Weights of a small transformer language model.
Size: 10 layers, width 96, 3 heads of 32, MLP 256 SwiGLU, vocabulary 6279.
Architecture: RMSNorm before each block, rotary positions, no biases in attention or MLP, some layers without attention, local attention windows, gated attention, capped logits.
Each number is 50 + 15 x the weight over its row's rms, rounded and kept within 0 to 99. Layers, rows and columns count from 0. The size before them is the row's rms in percent of the matrix's.

# layer 2 attention value, 96x96, rms 0.329, rows 0-95, columns 48-95
096:56 52 39 59 40 41 30 63 33 75 36 36 54 47 22 55 39 34 49 60 82 43 61 41 54 45 76 29 59 34 41 72 46 19 42 60 80 22 77 69 31 50 47 59 37 51 72 43
092:58 54 60 42 67 58 43 45 57 58 31 35 62 66 37 47 47 57 42 50 54 46 93 75 30 76 39 53 35 36 41 42 58 39 52 71 78 37 40 28 74 62 56 67 48 53 71 67
103:33 33 15 63 13 14 47 32 40 79 50 38 34 44 72 38 51 23 45 37 52 61 48 22 52 81 56 52 69 46 54 57 27 42 50 47 60 65 46 53 75 24 32 54 47 38 55 33
108:21 38 50 38 48 36 25 26 51 49 76 64 34 37 73 59 35 39 54 25 29 68 30 48 31 44 60 43 70 58 22 55 55 49 52 25 52 72 17 50 65 78 63 60 46 47 35 48
116:55 64 61 31 50 71 59 71 64 46 35 52 78 61 53 67 51 56 50 52 91 50 44 42 28 32 28 68 56 41 55 68 31 25 77 53 49 39 40 56 65 82 48 75 45 59 56 62
112:52 79 60 41 32 47 37 51 48 48 70 39 45 66 22 58 63 54 58 39 55 58 38 51 57 36 51 35 44 81 47 48 50 49 88 65 69 49 64 63 49 75 71 56 57 66 66 55
129:53 55 73 62 27 31 37 55 53 71 61 62 40 62 47 42 48 46 76 52 56 24 34 15 74 64 56 44 43 75 34 33 68 70 37 64 53 56 57 48 28 28 58 73 51 36 63 26
101:49 15 67 63 50 45 71 49 45 37 62 38 46 78 41 55 64 14 34 42 63 33 42 62 31 63 66 40 67 66 44 49 53 49 50 26 49 88 64 57 36 32 70 60 49 53 56 54
100:53 36 38 42 37 59 55 60 40 58 64 40 62 69 42 47 22 43 40 60 35 45 65 48 46 59 12 41 53 30 48 29 43 35 50 65 44 31 82 52 86 65 41 46 56 51 55 53
107:44 76 54 51 53 57 57 46 61 23 19 69 49 19 65 44 14 41 51 59 39 84 70 41 64 37 43 11 65 48 47 59 43 54 75 46 45 47 54 61 71 55 24 52 68 48 63 46
103:39 50 51 73 71 54 57 33 46 76 38 79 46 47 68 52 39 76 36 22 57 61 53 50 43 27 62 54 58 68 11 50 59 30 53 72 38 59 60 32 49 49 16 38 58 46 43 52
135:88 45 68 19 29 53 31 32 57 45 18 54 54 56 66 48 37 72 65 69 40 45 50 22 63 47 32 41 49 53 52 43 43 58 59 78 52 38 63 56 33 28 50 66 66 29 48 46
095:40 48 73 45 50 66 32 43 60 44 61 23 50 58 71 58 65 67 47 75 65 49 42 45 38 42 36 66 59 51 54 35 18 42 75 85 22 66 69 60 53 49 52 50 20 44 59 57
114:43 57 35 65 56 57 61 26 49 34 09 46 58 32 56 41 41 66 21 51 63 29 58 54 63 43 54 49 45 70 58 37 61 72 55 52 42 38 52 44 30 69 40 68 28 56 24 41
121:37 64 55 53 36 50 70 41 72 65 38 69 53 18 99 58 50 42 47 39 32 46 61 61 64 66 43 54 63 51 37 67 49 49 47 57 30 56 56 34 20 57 49 46 78 40 38 34
094:41 29 43 64 24 79 42 46 59 64 47 60 66 29 34 94 46 32 44 34 36 26 61 16 52 44 63 69 78 57 69 41 40 57 67 33 55 49 56 53 44 29 43 46 59 45 41 53
128:56 57 55 30 41 72 41 39 47 36 15 54 81 35 81 53 21 72 57 45 56 59 72 22 56 53 32 44 47 63 48 59 44 64 66 67 43 43 36 67 68 71 45 47 50 51 70 48
120:66 52 74 67 18 44 67 45 40 44 69 37 49 65 36 45 54 51 27 48 52 73 41 38 16 56 70 50 35 67 61 73 30 59 59 73 37 20 31 50 47 26 48 58 49 38 63 56
120:58 23 37 40 43 95 44 72 70 54 36 53 88 52 69 39 09 71 61 49 49 54 51 23 54 40 32 64 45 49 51 55 45 50 77 58 60 61 56 48 65 58 44 59 41 42 39 68
126:51 48 63 54 36 37 68 35 54 77 43 72 51 61 55 51 41 61 22 43 48 67 32 62 49 91 57 52 44 52 39 39 59 51 59 46 33 77 33 47 50 32 88 58 63 57 59 59
131:40 55 68 38 61 49 45 65 30 16 61 35 62 23 53 43 35 59 54 65 57 46 07 38 41 73 39 46 49 41 61 42 94 40 37 66 67 59 62 46 44 38 47 37 28 39 48 49
111:53 53 67 36 40 58 21 72 75 38 32 79 48 70 29 32 53 76 61 40 42 22 40 50 49 54 55 30 53 51 46 23 54 56 40 75 30 25 56 58 51 55 93 34 59 74 58 56
115:57 42 42 36 45 74 44 33 61 65 53 44 60 38 59 55 50 67 23 45 39 33 54 70 53 41 72 26 34 28 42 56 35 36 59 44 48 67 59 48 73 37 45 50 67 64 45 45
106:36 09 24 51 48 45 73 54 57 41 50 51 25 43 51 73 35 69 68 52 33 19 54 49 59 51 39 53 57 32 82 36 46 63 36 18 55 75 61 36 54 36 42 59 42 39 43 59
100:55 23 59 62 50 56 39 45 55 46 09 55 53 53 61 54 53 57 74 34 61 49 44 61 28 79 45 43 53 45 80 73 87 56 43 77 62 51 49 30 48 55 38 62 21 54 24 75
113:59 75 53 61 63 73 46 50 46 79 27 48 65 34 78 29 59 45 41 51 67 54 63 47 51 62 66 58 75 43 43 72 68 32 49 81 57 16 44 45 64 77 41 20 42 48 46 40
124:60 13 38 66 24 49 50 49 50 53 67 64 37 39 37 42 52 87 57 77 35 45 22 57 72 63 48 64 30 59 46 42 41 53 61 52 56 65 81 43 48 20 78 51 63 44 59 41
116:52 69 54 58 21 53 40 70 63 42 47 29 75 37 67 62 46 52 40 56 33 31 23 46 44 77 25 58 60 63 44 45 28 63 43 73 32 51 69 56 23 89 35 51 60 60 51 45
127:47 62 53 44 25 21 39 61 62 38 22 39 73 29 52 50 52 45 45 70 44 30 50 41 49 66 26 50 59 48 39 61 64 50 38 73 41 57 61 44 51 43 41 59 62 53 24 56
113:54 81 46 67 31 30 37 25 30 51 38 44 61 19 61 40 51 43 43 63 41 30 65 29 64 61 54 54 54 73 38 63 51 45 79 61 30 42 46 56 45 41 36 43 47 53 32 49
115:69 54 41 63 45 69 63 65 50 61 96 72 43 33 50 60 56 29 57 33 57 56 44 54 40 70 41 76 47 42 60 55 54 43 29 36 38 46 58 46 35 59 97 42 42 45 50 38
112:65 47 31 48 50 50 89 44 52 45 24 54 48 41 57 88 57 57 58 64 22 33 28 39 18 52 64 63 37 25 75 45 54 37 55 50 56 53 46 58 49 73 57 24 49 32 52 49
104:58 41 49 61 52 51 87 59 40 62 43 47 49 54 42 53 67 59 57 28 62 80 58 18 56 27 54 50 44 41 59 33 41 76 51 42 61 56 49 53 65 52 37 41 64 35 65 47
106:20 60 49 72 44 60 73 53 20 46 59 68 49 69 68 29 42 81 37 39 49 32 74 26 45 49 59 51 77 58 49 60 77 47 51 53 66 31 88 69 41 65 53 32 35 62 28 30
105:33 56 46 36 64 62 53 58 34 53 40 69 68 24 44 38 54 57 72 36 19 12 34 45 58 52 54 44 54 56 31 60 33 56 58 47 49 49 33 61 71 54 25 55 35 39 50 47
098:52 39 68 73 59 52 56 15 47 59 63 56 60 52 31 27 29 66 57 50 39 39 57 70 30 72 62 68 45 37 49 37 61 52 68 48 53 72 42 37 61 48 58 43 56 60 33 13
106:38 49 49 56 33 59 70 40 41 53 40 18 30 42 37 32 66 58 42 50 50 50 21 49 50 39 34 36 60 27 34 62 64 67 43 54 56 42 38 68 48 56 47 40 70 53 68 65
098:56 62 39 39 54 41 67 46 67 55 48 56 45 77 42 53 24 77 76 21 39 81 54 62 45 85 63 66 30 49 51 74 38 26 54 41 26 43 74 76 70 34 51 46 42 48 66 25
108:22 33 33 46 63 66 53 49 40 27 42 43 46 24 64 28 72 86 49 42 88 47 62 58 36 61 66 48 68 58 28 50 21 54 51 49 45 52 49 35 74 48 62 66 49 64 68 53
105:64 36 52 52 73 40 68 52 68 37 70 37 24 72 53 48 44 15 54 72 45 44 60 41 52 80 62 41 52 63 39 55 60 56 48 39 47 60 40 48 53 57 14 35 38 39 54 85
099:33 55 48 63 67 65 59 52 73 20 65 76 50 66 52 46 74 67 39 53 41 43 36 48 46 44 41 43 49 14 42 71 52 51 49 43 42 27 64 66 52 58 59 68 64 56 45 66
100:55 38 44 46 60 49 20 71 80 50 53 52 52 37 31 50 38 50 65 65 35 59 50 58 22 23 65 63 58 70 26 41 66 38 24 73 43 58 61 60 55 57 24 56 57 49 42 23
110:51 42 57 46 60 34 25 65 39 38 72 86 47 52 75 35 51 55 43 72 25 57 45 38 61 54 57 62 21 36 48 51 54 58 69 36 58 45 53 61 52 40 18 36 48 53 49 63
103:68 28 49 40 56 28 57 52 09 61 44 55 40 45 56 72 53 53 43 56 28 68 45 35 47 34 39 41 43 53 51 63 57 63 55 41 48 35 60 77 52 60 54 72 47 31 31 66
100:65 62 27 44 88 52 34 38 50 51 49 56 57 52 71 55 53 41 22 30 33 45 42 49 47 35 53 61 58 59 60 67 60 60 23 61 43 58 38 53 61 68 66 60 32 54 59 52
103:66 39 57 74 84 33 46 47 48 41 58 80 35 47 11 53 60 48 26 64 41 36 54 30 58 77 42 22 68 50 44 63 75 54 53 45 63 66 38 53 49 46 53 44 43 61 48 17
106:47 52 58 60 68 60 62 58 44 56 71 44 29 40 54 36 51 29 54 64 56 61 99 44 61 38 41 56 56 40 22 63 46 50 79 45 71 46 70 66 39 55 76 54 52 57 54 62
102:55 86 51 42 36 40 63 43 61 45 55 54 38 71 53 43 52 47 09 17 31 35 66 52 51 43 38 54 41 30 47 46 56 25 69 49 46 57 61 29 53 45 27 61 31 26 49 67
105:43 45 71 25 40 60 71 26 65 83 83 64 44 52 35 55 62 54 30 54 36 51 63 62 70 57 64 61 77 41 51 49 49 37 52 40 95 43 34 40 52 52 59 61 38 52 49 54
099:62 40 56 51 40 55 62 31 41 48 67 76 64 65 38 37 69 39 36 46 68 35 50 47 50 52 55 39 52 55 44 65 28 35 58 72 37 50 50 84 47 66 38 54 52 38 41 33
111:61 78 37 67 82 70 75 70 35 55 53 60 41 63 63 79 38 61 42 51 60 35 46 38 75 38 48 84 61 34 34 37 62 51 49 58 34 56 34 63 51 26 64 84 70 48 55 40
101:56 61 24 46 27 43 34 32 55 70 29 44 39 40 35 24 47 40 46 44 20 28 62 47 38 47 51 53 38 49 49 62 61 71 75 25 32 51 57 51 41 39 71 57 71 64 60 49
101:66 63 59 61 44 76 55 48 48 55 38 53 37 55 41 71 47 81 43 93 31 44 65 41 23 55 45 58 68 44 50 64 63 46 55 43 07 54 52 42 51 38 51 41 42 65 56 69
097:22 73 46 53 52 54 49 36 48 46 62 43 47 74 47 48 41 47 64 62 26 55 57 60 50 52 47 70 24 61 50 62 41 67 57 49 20 76 27 69 40 48 24 54 20 79 69 35
105:48 69 58 53 25 62 77 82 53 59 21 31 72 60 37 60 68 64 67 50 51 52 51 66 42 75 46 32 54 43 46 30 56 45 49 37 37 52 70 52 66 26 24 48 53 72 42 69
101:49 26 66 34 58 51 72 43 49 53 32 68 53 38 53 53 37 45 61 51 53 48 35 57 66 63 58 38 59 53 63 57 45 56 28 62 71 35 95 43 74 20 40 61 29 73 70 57
101:71 19 64 24 36 33 50 62 31 45 65 77 68 53 35 40 52 80 40 55 80 46 56 46 54 50 30 61 67 40 34 68 52 34 53 44 57 58 36 38 32 47 45 32 34 55 67 57
109:71 42 60 58 30 47 50 33 47 59 44 47 47 66 87 62 41 35 61 57 71 18 05 59 36 32 68 51 57 50 42 60 49 52 56 37 47 53 47 58 60 49 50 50 54 44 79 51
102:38 87 47 66 57 62 76 53 36 50 33 56 63 47 54 54 52 40 40 48 25 35 17 53 79 42 43 66 25 49 63 56 22 57 52 16 71 60 74 48 34 62 61 47 46 50 50 48
098:39 35 58 57 60 47 46 67 51 62 36 39 33 63 57 69 79 46 40 91 70 43 56 61 69 51 43 52 43 54 49 51 27 36 73 28 40 57 37 21 63 48 42 14 53 55 43 19
098:63 74 41 41 43 39 53 47 33 40 48 43 55 63 21 52 36 47 36 51 34 42 28 62 38 35 41 52 65 80 44 72 44 60 70 44 53 50 57 55 72 46 58 32 58 16 45 35
097:55 73 70 59 39 54 38 28 32 18 65 55 51 63 45 62 73 53 61 30 40 72 51 36 76 53 45 58 34 80 20 53 48 64 50 55 48 37 40 17 79 22 64 54 50 73 67 49
099:45 47 55 46 37 59 60 19 61 51 74 46 54 60 68 80 67 62 74 36 55 41 72 54 69 32 41 53 30 32 70 53 61 65 50 51 58 82 59 59 46 39 75 50 60 75 39 62
102:61 36 41 73 44 31 45 39 35 60 45 47 65 60 47 35 55 48 77 49 21 49 26 43 59 57 64 60 73 40 61 77 51 48 45 88 81 71 56 53 19 59 49 69 37 43 73 66
073:50 43 68 49 56 70 40 49 37 52 52 41 08 32 54 34 34 35 63 57 55 42 49 57 72 58 39 54 52 62 78 28 61 61 68 68 55 59 52 59 10 48 68 73 41 45 60 67
071:64 57 47 65 42 37 36 70 65 57 47 60 50 61 39 26 43 64 59 57 62 47 68 52 65 52 61 41 82 21 50 56 45 23 54 44 54 55 47 61 49 43 35 69 58 44 56 54
078:31 88 46 51 54 21 45 32 38 46 29 49 46 46 30 28 69 62 43 44 44 54 65 51 75 43 53 47 22 45 39 79 48 25 53 26 49 49 62 58 30 58 61 62 53 47 12 56
085:74 67 54 38 21 47 39 64 45 63 44 59 64 84 58 55 29 62 20 60 42 65 58 53 58 53 42 38 52 52 47 40 98 35 41 39 29 58 56 47 54 44 42 60 46 30 32 32
084:21 58 38 42 32 31 42 23 43 62 64 46 54 67 65 47 55 57 58 38 47 43 75 73 28 63 73 33 21 65 47 63 31 38 71 57 70 62 37 50 55 53 43 46 53 20 61 19
088:64 70 25 49 48 60 50 26 42 79 85 40 90 47 49 47 52 50 60 69 59 37 50 28 65 54 28 63 36 48 73 26 61 58 38 51 70 47 59 53 40 45 35 37 35 26 51 43
085:56 45 46 41 36 50 34 57 36 53 64 47 56 61 48 54 43 27 35 59 65 65 17 16 43 67 70 70 62 55 49 54 58 53 61 20 63 41 42 52 52 68 71 62 33 67 45 29
081:30 36 26 49 66 41 43 69 40 50 58 53 40 88 72 53 64 56 62 46 58 59 29 46 45 79 41 38 32 44 14 42 32 55 54 55 33 38 64 52 44 38 65 50 76 50 62 28
084:57 35 35 56 63 75 40 74 41 38 52 53 31 58 44 67 73 29 52 20 59 41 42 74 52 31 51 82 50 47 47 63 27 22 35 50 53 73 43 36 50 33 55 47 47 43 57 36
075:78 42 23 63 36 69 27 32 57 52 38 44 87 38 50 41 42 40 34 32 64 70 43 48 26 63 30 51 43 49 60 61 67 65 45 41 41 58 42 47 74 25 75 58 43 60 66 69
081:55 50 43 41 36 50 61 59 69 55 38 31 60 22 38 68 41 83 47 66 47 33 57 43 54 60 50 92 25 81 43 45 50 51 42 55 43 42 63 41 56 44 62 65 32 37 34 40
083:57 54 54 47 41 66 47 43 46 42 07 44 38 70 49 42 27 52 61 48 19 11 38 62 54 49 37 59 47 60 62 73 54 60 61 63 49 48 46 28 82 61 61 48 45 80 36 48
078:58 35 64 55 48 31 52 39 52 30 66 45 43 30 48 80 40 34 61 43 62 72 52 36 46 49 74 47 66 37 37 31 22 74 68 38 35 57 49 34 33 59 79 60 57 85 64 68
083:36 49 50 69 63 52 66 53 45 37 35 15 52 75 63 53 60 35 47 50 42 30 31 24 29 42 75 62 67 62 50 34 65 00 29 56 32 64 48 50 62 51 46 24 58 45 37 50
079:46 47 66 54 71 49 91 62 77 69 34 42 64 44 27 60 47 71 47 45 63 62 65 30 31 73 50 15 57 67 73 67 57 34 35 72 67 40 41 52 44 37 43 59 42 19 51 80
084:45 83 39 72 33 55 34 40 74 62 44 52 18 53 43 34 40 58 68 65 65 68 43 45 50 21 52 33 33 57 52 64 48 57 36 45 47 24 54 55 56 73 77 52 39 49 69 65
086:76 56 47 52 56 60 65 48 42 41 38 79 55 33 53 69 46 47 56 52 43 41 82 65 31 54 45 61 16 64 57 64 47 37 74 61 45 62 67 54 76 58 66 50 26 82 39 52
079:75 42 34 40 49 74 45 67 49 61 45 59 36 38 25 28 45 76 60 88 45 49 31 65 51 72 23 68 39 39 67 61 37 55 32 43 79 42 64 37 44 66 38 42 68 79 71 52
083:46 61 37 42 66 68 51 52 55 60 39 38 32 41 48 40 60 60 49 51 32 19 34 56 26 70 40 33 54 40 35 54 64 49 44 49 42 66 59 39 24 50 50 68 44 66 52 48
082:51 23 40 20 24 65 56 47 47 21 56 62 66 62 41 14 44 55 33 47 67 34 76 37 57 29 47 63 51 43 48 26 94 52 30 43 68 37 75 66 27 56 34 68 70 55 94 61
083:50 55 59 62 12 42 67 59 56 52 54 70 49 70 50 47 54 38 44 53 41 29 60 43 52 51 20 48 44 60 42 50 30 40 46 39 16 62 26 59 51 38 94 56 55 46 46 78
080:41 61 48 63 74 33 49 70 44 64 49 57 56 39 24 66 45 44 25 35 40 30 44 68 35 51 17 31 73 58 74 43 44 58 47 46 45 10 52 62 36 38 41 74 67 50 31 45
084:51 60 33 39 52 36 40 41 30 51 44 76 95 54 42 54 50 42 40 38 51 58 47 49 62 36 47 60 63 34 80 35 65 41 55 51 50 51 28 53 78 69 53 38 42 51 74 48
087:24 58 39 64 27 58 32 55 36 54 54 30 45 69 31 79 35 66 56 42 55 58 67 63 47 46 49 41 03 58 71 54 37 41 40 87 51 43 53 51 47 55 40 52 57 81 37 41
086:55 17 55 78 41 62 75 58 57 44 51 62 46 48 73 40 46 41 70 28 42 18 42 50 60 55 71 45 52 53 39 40 46 40 31 49 69 64 28 36 37 62 62 24 84 32 39 36
086:17 67 73 57 43 53 17 49 54 42 71 47 80 64 42 78 51 41 40 52 58 43 33 28 58 10 71 22 18 23 30 59 62 55 50 49 64 78 58 59 59 21 80 65 66 53 61 40
076:39 67 43 34 74 56 63 60 79 38 30 31 61 39 57 26 44 42 64 34 33 68 60 53 44 40 60 38 30 47 57 37 43 37 45 60 57 42 36 43 13 59 51 63 35 43 73 35
087:68 58 45 66 54 60 55 39 75 36 51 56 33 49 57 78 72 73 50 36 29 41 41 62 50 28 37 26 59 93 61 56 70 35 41 29 38 37 50 23 40 48 10 50 22 61 37 47
074:10 43 77 57 49 37 73 38 59 53 41 85 57 37 24 56 39 77 29 67 70 48 48 75 47 49 46 42 50 67 62 78 69 59 29 54 48 34 39 45 60 24 48 72 55 58 40 49
077:41 41 71 37 58 25 42 62 32 54 77 67 69 71 38 57 23 44 56 47 40 56 66 44 61 60 54 31 55 59 38 40 44 76 42 65 58 47 48 56 60 48 50 25 42 82 67 68
088:44 24 49 66 52 50 45 26 46 64 43 52 64 55 43 61 56 43 42 59 61 42 64 63 54 44 57 46 45 57 43 54 63 25 36 47 39 52 77 66 66 46 38 47 48 40 25 63
080:61 53 85 40 54 58 74 34 53 57 60 63 39 63 62 65 22 50 58 46 76 66 47 39 37 39 30 72 49 58 75 23 52 52 68 43 59 56 38 59 57 75 52 34 70 74 69 95